Each number is 200 + 30 x the weight over its row's rms, rounded and kept within 0 to 999. Layers, rows and columns count from 0. The size before them is the row's rms in percent of the matrix's.

# up: layer 8 MLP up, 640x128, rms 0.217, rows 544-610, columns 96-127
# down: layer 8 MLP down (transposed), 640x128, rms 0.175, rows 544-610, columns 96-127
# gate: layer 8 MLP gate, 640x128, rms 0.218, rows 545-610, columns 96-127
up544,106,156,203,192,206,242,219,202,160,163,250,220,185,224,189,203,209,188,200,234,263,201,139,184,190,182,181,154,178,184,232,167,145
down544,102,235,178,256,239,208,236,243,223,232,166,194,242,191,219,210,229,144,258,213,155,264,265,194,163,240,224,223,197,187,219,187,145
gate545,099,178,221,217,177,196,203,215,214,193,169,209,197,168,168,161,194,245,182,219,220,269,184,206,201,179,183,204,193,195,234,190,113
up545,099,220,180,241,188,194,177,167,225,203,211,175,211,137,190,238,176,168,218,171,303,223,179,219,173,220,220,170,215,141,175,163,203
down545,106,196,206,199,192,242,243,189,171,191,150,193,196,267,217,178,235,200,130,201,177,211,202,210,199,157,181,201,209,264,219,176,181
gate546,102,173,187,159,205,204,156,233,218,201,207,236,227,165,237,189,222,206,144,248,227,264,180,181,144,138,227,236,162,166,178,209,230
up546,106,138,171,188,179,161,187,203,194,156,209,128,234,279,160,211,190,213,168,219,231,231,224,185,183,143,190,206,172,214,225,160,211
down546,103,210,198,203,244,217,219,230,204,144,288,219,178,195,188,184,150,174,198,205,214,209,246,181,187,182,174,192,199,188,150,184,204
gate547,100,211,219,182,185,149,137,266,140,205,169,173,182,159,199,166,190,225,215,227,249,188,231,235,216,210,218,238,219,236,203,227,206
up547,101,224,169,224,182,153,145,236,235,215,171,217,195,183,167,171,197,251,224,185,216,232,167,213,209,244,209,166,205,126,262,198,148
down547,104,217,154,174,227,173,194,178,189,205,130,223,181,229,205,175,247,207,227,182,173,187,188,203,186,145,193,254,248,200,201,225,222
gate548,103,235,250,205,209,194,215,201,197,107,229,180,187,169,220,221,257,217,237,194,207,221,210,225,177,226,221,124,221,226,209,210,203
up548,106,176,228,199,217,206,224,181,159,224,224,222,160,184,224,233,184,239,203,228,167,215,220,230,202,206,182,186,208,213,225,234,220
down548,105,230,206,190,174,233,175,201,251,210,186,144,185,169,222,216,210,213,247,181,204,205,172,210,197,219,206,163,223,201,193,172,180
gate549,100,137,216,205,160,222,201,201,246,185,163,209,141,188,215,183,187,270,277,237,211,173,210,121,227,190,225,190,194,218,187,185,221
up549,092,241,169,219,183,154,187,211,214,226,190,222,220,199,202,205,239,160,188,200,259,197,174,175,202,161,166,194,194,232,209,205,172
down549,100,219,180,192,141,204,170,217,152,181,205,248,179,165,193,230,214,211,210,248,207,176,185,211,186,232,166,187,184,261,137,230,181
gate550,104,212,203,235,190,224,203,226,205,229,226,211,222,220,191,159,162,167,197,202,237,219,148,218,199,194,230,233,201,190,216,211,214
up550,100,215,177,125,224,172,192,176,147,256,208,148,190,151,162,204,237,159,222,195,215,171,234,171,221,205,190,187,210,138,196,194,196
down550,102,232,228,244,166,203,200,258,146,219,197,216,260,210,199,211,181,224,162,155,189,220,179,150,227,157,156,198,214,185,240,205,213
gate551,095,204,200,214,200,176,187,155,200,185,196,218,173,145,189,234,242,223,235,217,193,195,175,156,241,200,236,235,198,213,168,150,214
up551,104,162,170,254,220,239,204,223,153,209,161,202,208,193,197,213,161,241,250,246,196,220,218,228,184,224,188,184,167,171,228,262,199
down551,105,176,223,179,209,232,221,166,207,138,164,192,232,193,144,210,241,205,186,151,225,172,155,196,266,202,214,175,200,157,168,170,181
gate552,099,228,224,226,219,237,185,219,229,263,220,112,164,184,174,203,227,154,212,197,210,178,189,194,196,167,203,212,206,159,218,219,225
up552,104,204,189,190,216,209,152,192,235,173,197,254,180,244,218,180,216,223,155,231,203,158,147,163,190,217,196,178,156,219,142,198,225
down552,104,214,224,250,224,217,152,202,253,212,175,179,188,248,200,183,181,250,184,194,243,239,200,209,212,209,204,148,235,206,186,198,208
gate553,096,204,225,215,199,211,207,234,212,242,170,239,206,193,222,237,284,161,142,161,208,136,216,187,177,164,200,179,206,165,205,231,300
up553,096,207,210,151,185,204,258,201,202,139,210,199,186,245,243,211,202,205,216,198,182,227,216,191,178,231,232,230,220,248,224,193,127
down553,095,164,173,227,215,140,186,173,214,179,170,237,188,180,208,275,139,188,182,175,243,214,202,173,209,164,188,219,158,229,179,221,214
gate554,093,224,193,209,186,189,196,216,202,199,236,234,230,204,174,205,167,204,190,178,215,172,206,199,233,150,202,121,213,209,165,159,217
up554,096,173,209,127,175,168,198,183,174,230,226,234,168,289,225,200,213,183,248,246,249,206,233,217,219,219,171,232,234,207,174,231,222
down554,094,174,246,226,248,204,177,197,261,200,203,229,229,189,172,212,150,195,228,155,181,183,179,178,193,200,213,167,161,180,191,239,182
gate555,104,226,259,209,206,192,149,157,161,215,239,161,182,150,136,219,241,97,195,215,153,215,187,196,185,224,191,237,197,221,226,211,228
up555,098,210,198,203,190,149,201,231,161,240,191,243,186,230,194,163,184,220,179,192,253,223,253,228,215,206,128,168,210,189,173,158,160
down555,109,214,215,189,188,200,227,197,177,253,130,172,208,178,194,259,207,222,179,239,184,113,222,172,160,186,253,211,159,211,204,166,218
gate556,105,189,151,213,225,224,204,226,228,216,162,147,242,202,182,167,163,225,257,180,198,191,229,230,164,207,233,225,155,136,250,185,249
up556,099,148,175,204,179,237,255,207,184,189,267,143,155,250,162,202,196,206,196,200,215,225,182,154,213,208,182,256,200,221,257,179,220
down556,105,215,236,194,215,169,178,154,150,209,212,201,260,129,196,228,165,201,205,208,226,180,159,216,201,195,244,191,139,136,166,148,196
gate557,098,203,210,228,148,202,157,234,231,242,164,179,175,235,187,200,186,226,202,196,195,247,203,230,149,158,177,195,259,183,226,189,158
up557,098,202,189,222,195,215,208,228,207,186,197,195,173,185,197,221,182,160,159,221,206,158,179,165,207,199,286,210,195,201,195,212,212
down557,097,219,230,182,222,205,185,212,209,173,226,152,254,284,176,174,242,207,181,178,244,164,177,210,151,187,159,214,198,173,169,191,248
gate558,093,200,253,131,160,227,197,211,157,161,205,240,205,175,203,225,216,236,173,213,254,235,156,147,217,239,176,212,206,187,209,228,210
up558,093,167,254,188,214,191,199,229,227,138,169,203,215,216,220,218,199,187,214,177,174,228,153,219,213,211,216,212,188,173,225,195,209
down558,091,175,186,278,186,236,173,170,217,240,244,180,215,206,201,201,209,203,216,194,260,234,250,182,197,185,152,199,235,210,173,150,203
gate559,108,233,122,164,225,167,216,213,261,195,217,222,183,216,196,206,163,200,193,235,233,185,204,185,183,181,221,182,231,202,214,183,180
up559,099,138,207,226,231,234,216,235,161,187,185,133,229,193,183,194,281,228,193,197,255,206,226,252,210,209,177,177,231,227,153,231,178
down559,103,193,168,168,224,178,202,196,218,191,203,211,182,184,235,236,194,131,160,182,192,150,193,113,153,194,248,247,173,187,235,167,187
gate560,103,232,260,171,138,223,212,216,177,239,239,178,249,270,244,157,214,123,173,169,230,257,222,165,155,235,212,182,188,195,213,174,190
up560,103,168,224,157,200,178,194,168,210,154,190,187,188,215,221,219,169,194,229,242,194,158,200,187,243,182,181,197,232,177,194,155,233
down560,096,247,226,228,210,196,249,246,208,199,229,217,217,130,200,214,221,188,189,146,238,232,187,226,169,209,191,195,204,259,172,253,192
gate561,090,179,210,155,236,232,172,132,196,134,197,167,208,219,212,223,239,203,174,176,236,166,179,229,181,187,227,203,177,207,198,211,192
up561,096,229,206,234,173,184,153,198,269,214,166,199,194,227,141,194,159,187,216,223,205,202,199,204,179,215,217,181,232,210,217,179,195
down561,096,233,252,182,234,204,194,191,181,197,183,231,236,189,164,166,208,190,236,237,185,188,194,182,172,155,221,218,191,218,210,236,196
gate562,096,218,203,220,207,219,208,248,215,216,205,194,222,207,238,172,232,167,194,197,229,171,153,154,161,142,209,124,226,207,238,160,195
up562,099,138,166,237,255,225,182,210,178,168,204,207,194,196,199,159,226,191,197,180,186,204,167,163,156,179,146,213,234,204,205,138,162
down562,105,202,194,141,172,173,198,178,183,280,145,221,204,206,174,170,235,233,188,188,190,189,249,236,164,206,208,245,233,202,222,228,229
gate563,103,254,159,250,221,196,178,177,276,151,189,208,231,212,194,193,183,194,192,210,221,261,198,202,232,152,193,181,215,181,246,142,214
up563,098,220,220,148,198,234,185,225,218,193,204,194,158,188,189,152,236,180,196,183,219,172,217,245,160,257,196,191,248,203,204,167,135
down563,101,227,167,187,206,198,197,146,225,188,173,203,195,156,205,180,194,176,181,207,199,180,234,193,203,218,242,211,220,174,197,174,207
gate564,102,275,262,188,185,163,226,252,271,228,266,190,165,175,219,174,166,189,202,148,200,208,187,164,235,224,160,248,212,217,224,201,204
up564,092,243,243,201,196,200,192,280,216,239,265,206,150,197,238,224,167,176,197,153,188,216,204,206,279,215,169,187,218,216,250,215,234
down564,098,128,157,217,184,233,203,196,171,212,119,199,177,225,168,251,189,174,201,238,206,206,186,182,207,178,189,146,185,178,146,188,178
gate565,102,218,203,172,217,255,236,192,203,210,182,177,196,195,199,132,238,184,232,185,230,180,187,205,204,207,192,186,237,233,196,164,175
up565,107,203,191,196,232,160,172,168,196,207,207,191,229,214,218,190,195,154,194,191,179,171,162,173,180,179,193,202,216,184,226,172,233
down565,109,196,186,220,241,209,207,182,194,164,154,225,167,195,210,194,224,203,192,203,187,179,242,211,197,159,165,207,203,191,220,257,189
gate566,093,163,212,195,220,166,279,169,264,175,200,179,192,239,243,168,233,191,140,223,192,157,136,156,188,169,224,204,188,194,218,162,179
up566,089,212,202,121,212,128,131,195,183,227,188,169,221,186,228,217,255,186,259,151,255,198,248,217,182,207,184,158,179,160,159,236,151
down566,099,169,216,231,222,173,206,186,233,170,256,195,184,261,210,190,167,182,151,200,217,228,209,196,181,207,165,163,251,169,204,204,223
gate567,110,277,196,235,249,207,199,220,220,193,264,206,160,149,239,198,198,192,156,160,228,188,199,227,155,164,228,215,212,228,211,237,191
up567,105,212,219,240,224,197,221,225,211,181,213,144,211,182,194,158,192,224,211,172,197,232,157,213,127,200,228,230,178,215,191,184,245
down567,105,141,184,188,198,170,192,229,259,194,206,272,152,211,189,187,230,173,265,228,119,206,246,198,215,194,182,185,188,226,211,210,156
gate568,107,192,184,188,188,128,194,192,197,199,195,194,151,125,225,176,219,175,189,231,191,204,195,276,181,168,242,242,184,225,161,223,197
up568,103,196,156,178,256,217,148,137,169,186,203,184,223,144,252,164,187,207,182,190,187,196,163,253,187,123,181,189,211,214,237,152,197
down568,105,168,195,239,193,260,177,205,211,228,271,193,142,184,211,175,212,252,213,208,232,210,228,163,249,244,208,252,240,227,213,210,205
gate569,103,225,190,171,169,185,201,144,225,180,192,139,160,160,200,190,181,220,253,209,232,192,175,204,160,233,167,234,142,206,208,142,248
up569,101,252,182,184,223,211,226,178,175,231,188,184,173,161,168,209,171,199,185,168,185,179,196,187,160,250,167,210,225,169,217,187,181
down569,099,242,231,199,217,154,213,241,195,183,233,172,212,196,197,244,189,194,239,234,185,183,193,219,225,198,158,215,136,204,213,161,173
gate570,107,197,147,187,171,184,219,178,242,224,196,225,252,218,235,189,188,214,221,184,221,220,179,198,244,206,225,151,237,170,179,197,134
up570,110,188,147,227,132,142,214,164,172,178,207,230,172,228,227,134,181,185,189,178,206,166,209,168,216,153,187,200,208,195,209,271,250
down570,101,204,159,205,183,176,215,199,150,239,214,241,179,211,191,199,212,156,237,174,167,231,205,179,203,226,220,176,227,145,242,212,224
gate571,109,210,191,214,200,186,215,211,178,189,232,212,189,153,142,198,177,200,170,246,213,253,223,206,214,217,242,173,228,225,173,247,201
up571,107,236,177,176,178,189,254,195,189,155,196,250,197,224,196,216,189,171,283,181,203,205,161,215,175,249,174,194,165,191,200,197,244
down571,098,190,188,198,190,195,129,214,201,174,202,163,201,153,222,258,240,253,172,218,150,204,160,146,177,237,218,149,199,185,209,198,205
gate572,098,232,162,181,255,209,247,170,205,198,164,195,234,243,209,237,179,224,212,179,242,193,245,210,241,154,228,161,197,170,205,169,188
up572,101,196,187,219,226,206,240,178,216,172,155,215,217,189,209,236,173,163,232,159,203,220,228,205,211,238,222,162,199,168,225,205,170
down572,100,149,174,225,225,187,217,250,182,194,167,166,214,200,207,195,199,246,176,177,209,180,143,198,183,193,207,210,203,172,182,245,216
gate573,110,217,205,165,204,163,217,170,240,230,180,230,149,212,268,229,225,173,178,203,200,152,236,177,180,146,185,192,259,196,225,220,232
up573,115,146,189,173,201,179,212,186,187,224,145,246,229,167,250,159,216,184,193,213,223,151,193,175,248,132,251,197,173,170,182,141,233
down573,103,216,214,184,220,223,188,217,178,215,169,204,201,214,149,188,213,241,245,159,144,230,150,227,182,218,147,216,216,197,190,232,248
gate574,095,192,243,263,175,193,148,243,194,220,202,252,200,219,150,181,205,208,180,190,189,163,223,265,224,210,215,234,159,180,219,174,214
up574,101,172,211,250,178,155,175,227,223,157,174,155,148,195,277,201,156,176,234,214,209,208,237,230,224,202,249,230,223,187,178,211,218
down574,110,242,252,173,156,197,226,217,205,231,198,207,161,201,151,230,261,258,194,179,205,213,188,93,175,189,161,212,166,227,159,211,160
gate575,103,210,189,177,195,212,215,149,197,241,210,218,183,208,182,180,202,178,197,130,204,226,180,206,150,196,152,188,208,185,187,201,172
up575,095,208,191,201,210,232,207,217,223,186,222,206,200,257,206,140,232,237,168,185,169,233,224,201,131,199,152,189,221,233,144,218,207
down575,099,241,203,201,188,170,156,179,156,193,204,223,192,152,281,204,160,172,203,277,235,180,194,285,209,188,201,133,208,193,197,161,227
gate576,091,199,218,203,108,208,184,219,218,258,167,176,185,193,185,182,185,193,192,179,240,161,201,157,224,216,184,257,170,188,198,209,204
up576,096,212,181,223,193,213,230,206,226,194,204,157,159,179,289,141,246,224,146,195,208,166,245,186,245,210,192,234,192,192,145,209,208
down576,101,221,253,173,143,185,209,152,211,194,177,173,182,133,201,186,161,194,220,211,204,167,212,189,236,234,234,242,164,187,225,213,181
gate577,102,185,217,154,189,177,209,209,200,218,211,186,173,218,204,263,204,167,228,258,156,181,213,189,224,210,170,167,206,186,254,188,188
up577,102,202,119,207,182,200,200,166,202,253,195,233,221,229,180,228,197,184,209,207,152,181,148,252,187,214,171,242,170,215,179,224,195
down577,104,176,190,158,210,215,182,261,169,199,223,154,218,190,196,201,230,197,214,196,193,199,271,184,208,175,243,174,208,211,249,227,218
gate578,089,205,163,256,243,189,210,214,193,150,222,152,181,232,196,195,236,203,207,279,249,230,144,178,220,232,234,165,193,198,158,187,213
up578,099,222,183,212,167,248,197,161,183,161,167,281,269,203,214,199,210,184,208,177,155,152,198,201,129,167,184,190,203,161,234,256,177
down578,096,205,224,233,211,185,203,223,189,209,196,172,199,211,260,176,192,201,206,168,227,177,136,155,202,227,202,194,217,217,231,192,223
gate579,101,217,165,178,237,178,222,192,210,197,156,181,194,268,253,220,184,217,170,257,172,226,243,214,194,222,169,242,186,160,250,183,154
up579,103,263,213,214,230,177,241,253,222,260,182,143,210,206,198,196,193,216,237,224,166,224,193,190,231,221,192,180,220,147,182,214,134
down579,092,205,224,208,219,216,192,106,195,175,208,231,189,209,211,163,217,166,181,208,221,199,215,189,178,245,166,190,220,186,139,175,257
gate580,108,225,233,160,199,196,185,179,202,157,212,196,220,180,178,241,164,161,204,202,191,181,187,177,196,221,206,221,233,227,187,204,171
up580,103,231,199,194,162,178,188,225,249,199,220,210,244,235,236,196,211,211,232,176,222,217,171,216,225,205,199,185,215,172,234,206,138
down580,103,234,183,178,226,210,201,118,165,251,177,171,189,147,227,195,265,198,185,197,183,189,183,182,207,118,172,192,228,217,172,193,171
gate581,103,180,175,239,182,205,215,183,156,214,201,201,193,206,149,191,186,186,218,203,207,226,173,181,158,223,185,224,190,178,223,170,218
up581,099,181,202,198,171,187,149,200,220,227,204,194,201,212,178,190,124,235,212,181,209,184,226,204,160,210,237,201,228,182,284,196,220
down581,104,258,201,205,235,208,150,185,161,196,218,192,181,196,246,209,177,177,235,196,196,290,192,218,265,160,168,190,228,218,160,213,174
gate582,103,192,206,235,187,204,189,208,214,210,153,182,199,229,195,202,219,181,251,191,265,171,226,182,184,155,203,188,202,191,214,219,201
up582,095,158,241,200,241,170,167,198,158,209,259,214,137,204,173,181,214,239,193,202,216,222,227,229,195,187,175,223,216,164,176,168,220
down582,097,226,188,176,198,206,151,233,202,210,150,174,189,183,208,178,228,204,198,195,214,198,216,192,224,224,244,179,220,213,196,173,174
gate583,103,247,207,121,191,165,184,219,217,226,231,200,177,206,197,205,218,227,192,190,192,194,155,208,174,194,218,236,174,145,171,178,244
up583,097,190,207,181,173,230,179,165,204,209,214,139,192,169,178,222,153,211,120,257,217,213,207,220,226,166,154,201,196,192,254,214,216
down583,086,188,210,199,206,233,269,217,215,237,220,254,185,218,243,236,254,210,210,228,169,218,188,216,227,214,185,228,197,249,163,212,205
gate584,102,176,159,203,217,215,236,199,207,199,188,173,239,170,209,139,182,209,216,235,236,194,227,202,145,170,256,145,195,222,173,185,165
up584,105,182,190,167,195,173,170,191,237,194,220,220,169,188,174,186,182,179,239,209,182,173,132,245,195,230,178,222,193,246,190,227,199
down584,101,234,209,239,221,232,166,256,187,193,182,197,200,217,212,139,254,193,206,238,249,227,223,209,211,176,209,189,221,184,183,161,147
gate585,107,200,192,148,227,177,203,259,217,187,217,193,147,202,239,158,185,223,151,204,255,196,196,230,168,218,189,191,166,242,224,200,147
up585,106,200,207,228,184,204,250,187,208,174,206,220,234,188,214,219,176,189,234,239,222,205,206,178,192,227,177,173,171,243,143,250,183
down585,105,197,172,201,205,265,167,201,222,197,223,231,169,219,175,162,214,223,253,180,173,247,212,213,229,190,237,206,229,151,198,222,234
gate586,102,223,226,205,222,157,159,196,193,164,247,170,204,179,193,234,190,196,174,137,245,172,183,207,193,195,186,167,243,190,236,239,211
up586,101,155,221,184,196,218,220,178,250,163,196,268,240,200,218,234,240,151,272,197,204,207,198,169,213,189,185,238,174,185,192,162,222
down586,100,234,256,233,217,206,204,173,205,174,184,208,186,153,195,189,188,138,205,213,190,208,196,215,122,177,186,190,201,276,194,212,224
gate587,097,216,216,183,232,179,151,190,187,210,241,216,260,279,216,193,152,183,238,201,202,223,206,178,174,220,192,179,173,208,176,229,161
up587,100,205,225,193,204,262,277,194,178,250,194,270,241,204,164,196,176,176,231,226,178,238,209,229,236,188,169,237,264,151,167,250,205
down587,098,199,198,196,208,173,192,201,227,144,229,173,206,177,201,164,200,210,200,219,173,178,207,207,230,195,166,166,243,198,195,208,225
gate588,102,209,180,235,211,181,162,205,183,224,204,170,215,166,226,220,169,239,184,223,209,232,256,184,167,216,181,160,182,167,187,197,226
up588,106,182,189,202,209,215,194,218,207,259,180,144,215,164,203,209,280,204,241,198,228,194,139,212,244,167,167,204,190,154,250,207,180
down588,105,124,265,136,207,240,204,169,216,244,214,133,215,202,182,205,169,236,171,203,164,192,191,203,206,218,189,210,163,202,185,195,150
gate589,090,155,201,224,156,213,212,163,181,245,218,209,219,216,286,204,193,216,170,205,233,200,167,192,174,140,230,226,200,207,179,183,201
up589,091,166,156,218,200,156,249,221,228,199,236,245,147,212,252,175,127,176,198,251,205,179,235,202,175,192,183,193,158,215,197,221,165
down589,096,208,206,209,221,229,133,197,178,181,225,203,165,158,167,193,232,196,255,171,140,167,246,190,197,204,199,207,223,213,203,176,219
gate590,099,198,157,228,196,203,182,260,205,192,213,162,232,183,167,157,174,230,196,151,179,199,161,184,182,147,185,145,196,149,178,184,167
up590,102,204,184,194,186,189,268,177,203,193,210,222,196,168,194,168,249,176,221,238,171,147,250,230,193,185,210,209,252,218,262,213,240
down590,097,162,265,219,170,207,184,218,179,184,180,184,206,241,210,191,193,244,187,192,185,192,175,194,238,219,167,185,225,187,184,167,117
gate591,095,202,210,228,141,227,141,183,236,232,149,266,135,189,266,169,186,148,209,203,224,221,198,210,297,218,179,228,187,215,208,179,197
up591,103,182,187,189,219,222,229,238,180,164,164,193,235,266,192,238,211,245,174,139,214,206,149,190,195,217,176,144,206,194,222,137,190
down591,101,194,173,218,226,184,166,217,149,200,205,257,178,236,227,201,194,190,238,209,214,215,209,201,250,197,197,189,210,212,221,174,194
gate592,098,176,178,201,203,201,199,173,145,235,187,231,236,175,130,244,205,172,202,247,232,252,185,201,181,158,190,234,213,209,247,198,223
up592,096,180,183,218,177,195,163,148,253,197,197,195,188,222,187,216,202,238,153,219,209,173,191,217,262,206,197,227,183,183,222,147,189
down592,098,184,208,224,197,221,162,222,148,190,224,195,211,151,184,168,213,167,221,266,133,218,214,229,186,213,202,240,203,200,212,156,209
gate593,103,179,157,194,147,173,176,196,190,175,208,188,193,187,192,181,189,210,224,145,167,220,204,202,224,186,246,191,155,143,203,217,219
up593,093,163,217,256,174,266,186,236,215,237,225,224,210,204,183,207,218,183,254,262,159,169,188,202,194,207,235,241,190,255,221,171,273
down593,095,265,208,181,233,195,196,193,227,203,174,158,200,201,203,248,180,194,163,182,186,214,233,221,189,161,185,227,205,216,218,176,147
gate594,088,217,181,178,248,191,209,206,153,188,194,233,262,207,150,224,152,173,215,211,207,132,203,241,225,164,225,195,149,192,179,278,208
up594,093,166,194,219,193,235,152,237,253,233,171,214,172,206,179,211,224,229,229,205,207,249,235,197,192,202,176,175,182,195,270,180,181
down594,095,195,197,171,201,201,166,210,180,214,256,171,170,168,205,210,150,171,173,230,205,189,221,191,174,187,210,143,229,264,206,180,248
gate595,108,107,206,203,173,185,210,188,208,142,161,222,228,207,186,216,258,209,164,244,231,228,196,194,229,227,196,188,176,141,231,222,157
up595,106,147,228,163,193,162,234,194,173,237,277,177,237,189,199,201,199,231,140,229,213,211,225,252,212,181,224,223,196,170,196,239,213
down595,102,235,203,177,234,191,268,202,238,246,221,160,191,227,154,159,154,155,238,186,179,200,189,188,170,229,235,218,165,261,144,216,183
gate596,098,181,245,153,177,183,226,211,242,172,133,180,216,199,230,197,252,243,197,215,213,248,216,224,177,164,215,164,191,182,205,230,196
up596,101,173,224,217,237,220,223,203,258,222,216,183,214,205,167,171,231,208,198,218,170,142,187,222,221,206,255,138,132,183,223,171,193
down596,103,172,197,166,209,112,195,233,182,222,199,190,201,223,263,179,148,242,180,140,233,206,212,218,169,186,175,214,260,205,182,234,238
gate597,102,225,255,227,219,223,216,202,175,249,209,253,214,254,183,206,182,206,228,176,180,195,206,221,251,213,197,211,234,192,219,180,171
up597,100,249,202,181,216,177,185,212,183,108,286,263,204,235,224,195,211,172,206,152,238,209,232,227,162,179,168,229,172,159,229,247,169
down597,105,186,194,212,225,214,226,169,189,268,187,187,181,205,234,200,148,183,183,162,146,221,228,234,230,232,142,223,196,193,197,191,193
gate598,114,168,263,176,257,199,183,174,262,219,180,229,211,178,224,169,177,231,196,191,231,242,185,236,229,214,272,138,228,166,174,183,190
up598,106,206,179,210,195,232,179,236,223,173,205,180,169,191,224,224,191,235,192,127,210,148,218,204,206,227,195,177,191,205,217,231,173
down598,101,204,249,162,253,188,162,193,215,215,207,227,174,170,187,202,242,174,224,225,134,246,154,201,209,188,229,235,197,210,147,179,243
gate599,100,187,190,220,138,206,191,137,206,178,223,220,167,227,188,203,190,246,251,211,246,173,190,151,163,190,224,234,232,232,139,155,201
up599,102,208,191,192,112,203,213,175,236,222,192,278,196,156,193,165,249,207,203,200,229,203,215,215,196,207,219,214,161,181,178,172,171
down599,100,212,229,188,242,213,162,176,218,188,229,116,217,236,227,202,230,207,187,227,163,187,191,195,182,238,148,179,234,196,206,209,188
gate600,100,176,195,201,209,236,157,196,205,202,167,208,155,266,178,239,195,241,251,187,180,155,216,257,218,193,144,207,181,173,161,198,227
up600,104,246,226,164,194,201,192,158,223,186,204,195,182,240,165,164,203,197,171,210,184,214,166,211,160,177,183,267,224,220,227,259,203
down600,097,181,184,204,169,160,248,208,196,189,169,266,155,183,148,195,169,191,174,261,205,222,185,197,215,203,153,191,199,192,234,196,160
gate601,103,220,238,233,239,210,181,160,207,198,242,202,222,226,235,162,259,191,155,161,170,155,177,167,223,212,191,185,190,208,178,216,198
up601,105,221,227,262,191,227,180,224,214,173,225,199,194,167,207,246,184,154,201,154,180,212,175,236,174,230,165,207,255,187,191,198,214
down601,106,242,206,196,182,174,184,187,174,196,174,260,234,216,212,240,203,264,196,211,210,220,231,256,194,216,188,225,194,208,232,179,136
gate602,100,215,203,224,204,201,239,197,214,205,151,197,220,167,264,234,260,232,217,215,182,227,210,210,169,186,221,211,290,233,232,231,173
up602,097,155,154,205,243,189,251,172,210,197,159,222,188,185,192,218,192,153,242,200,203,208,221,216,206,200,203,182,198,182,182,161,206
down602,094,206,166,186,173,229,198,210,190,235,203,118,189,246,156,201,157,215,169,177,240,191,204,159,151,204,168,205,147,181,183,199,213
gate603,128,201,188,181,241,205,244,175,157,186,197,211,279,192,229,206,222,213,214,170,128,270,152,198,181,219,261,224,194,159,213,159,135
up603,127,235,206,179,192,195,143,169,167,238,200,232,222,221,229,203,170,235,145,238,251,199,187,231,204,166,164,183,194,232,243,186,188
down603,091,214,192,217,118,168,201,179,189,227,184,206,216,156,240,197,202,206,198,294,260,208,185,178,184,195,185,179,218,238,122,246,233
gate604,098,196,203,229,208,162,139,185,247,174,198,195,182,196,202,186,235,236,216,156,191,209,208,205,188,211,239,217,211,212,171,207,206
up604,098,174,245,120,202,228,207,211,231,222,204,263,193,210,150,191,184,188,167,172,195,230,176,186,173,171,150,212,195,206,193,197,217
down604,097,230,181,239,184,171,123,178,161,185,167,109,164,215,211,188,179,217,196,192,227,207,208,232,149,188,206,155,242,208,191,227,230
gate605,093,211,160,162,235,184,148,172,158,157,204,177,155,223,232,200,246,206,199,143,222,130,189,199,221,204,186,279,166,210,251,227,193
up605,094,151,185,214,172,203,221,227,181,175,134,140,231,176,206,169,188,237,178,153,174,236,237,213,229,204,198,240,174,219,229,184,179
down605,096,202,186,165,185,179,185,192,175,233,233,227,151,191,213,247,174,186,214,169,202,158,184,245,249,238,212,199,189,262,197,236,158
gate606,101,194,148,245,193,176,258,215,193,251,211,197,190,198,208,170,197,194,216,193,189,232,226,173,240,233,151,213,162,205,242,179,200
up606,104,175,198,205,193,209,201,258,197,241,222,185,183,174,191,207,201,125,243,201,159,187,227,248,157,201,204,169,181,242,130,231,186
down606,102,192,201,171,167,167,192,140,229,183,153,229,192,170,203,212,122,220,174,193,198,198,155,211,157,132,209,219,239,228,213,225,226
gate607,098,114,167,165,184,198,166,177,188,148,218,173,156,155,191,202,215,201,276,246,163,181,147,155,193,244,201,239,202,180,164,205,207
up607,103,254,193,194,195,230,186,224,214,165,180,185,225,140,225,244,185,204,224,166,254,243,239,236,156,156,215,231,171,124,239,214,207
down607,110,209,263,166,232,152,180,208,159,196,201,181,247,167,245,178,224,171,212,201,224,180,188,217,219,212,221,215,225,192,189,199,190
gate608,102,241,176,217,247,167,186,234,130,277,238,221,213,204,167,98,210,238,228,162,211,198,167,201,204,156,160,201,181,204,226,216,149
up608,103,153,229,156,202,255,233,176,182,189,263,157,219,215,181,221,208,210,192,245,168,205,212,181,212,160,143,190,166,199,194,206,248
down608,105,201,193,239,181,181,183,132,160,197,207,217,276,194,238,176,172,187,273,187,239,219,228,187,190,164,217,224,175,169,231,230,237
gate609,098,244,164,201,178,224,207,178,125,163,194,192,231,187,179,206,184,145,211,186,215,217,195,230,219,206,233,146,171,207,205,260,159
up609,096,247,165,142,202,206,158,168,148,245,218,221,204,151,161,238,237,247,189,215,190,241,168,166,151,208,190,155,216,211,185,213,207
down609,101,189,238,180,225,192,179,222,230,162,223,209,208,280,224,122,201,233,181,168,240,214,174,188,237,182,201,273,159,165,217,226,183
gate610,105,202,211,222,222,119,229,175,149,218,222,173,196,201,199,165,187,171,191,155,215,185,220,255,220,215,204,219,195,212,189,236,203
up610,102,204,178,218,198,191,199,191,227,172,204,254,177,160,179,256,188,217,219,232,187,169,200,162,205,183,219,175,250,197,193,209,171
down610,100,187,191,166,218,219,255,239,173,202,195,153,218,202,202,182,210,156,209,230,213,209,252,197,208,214,179,221,142,191,224,183,178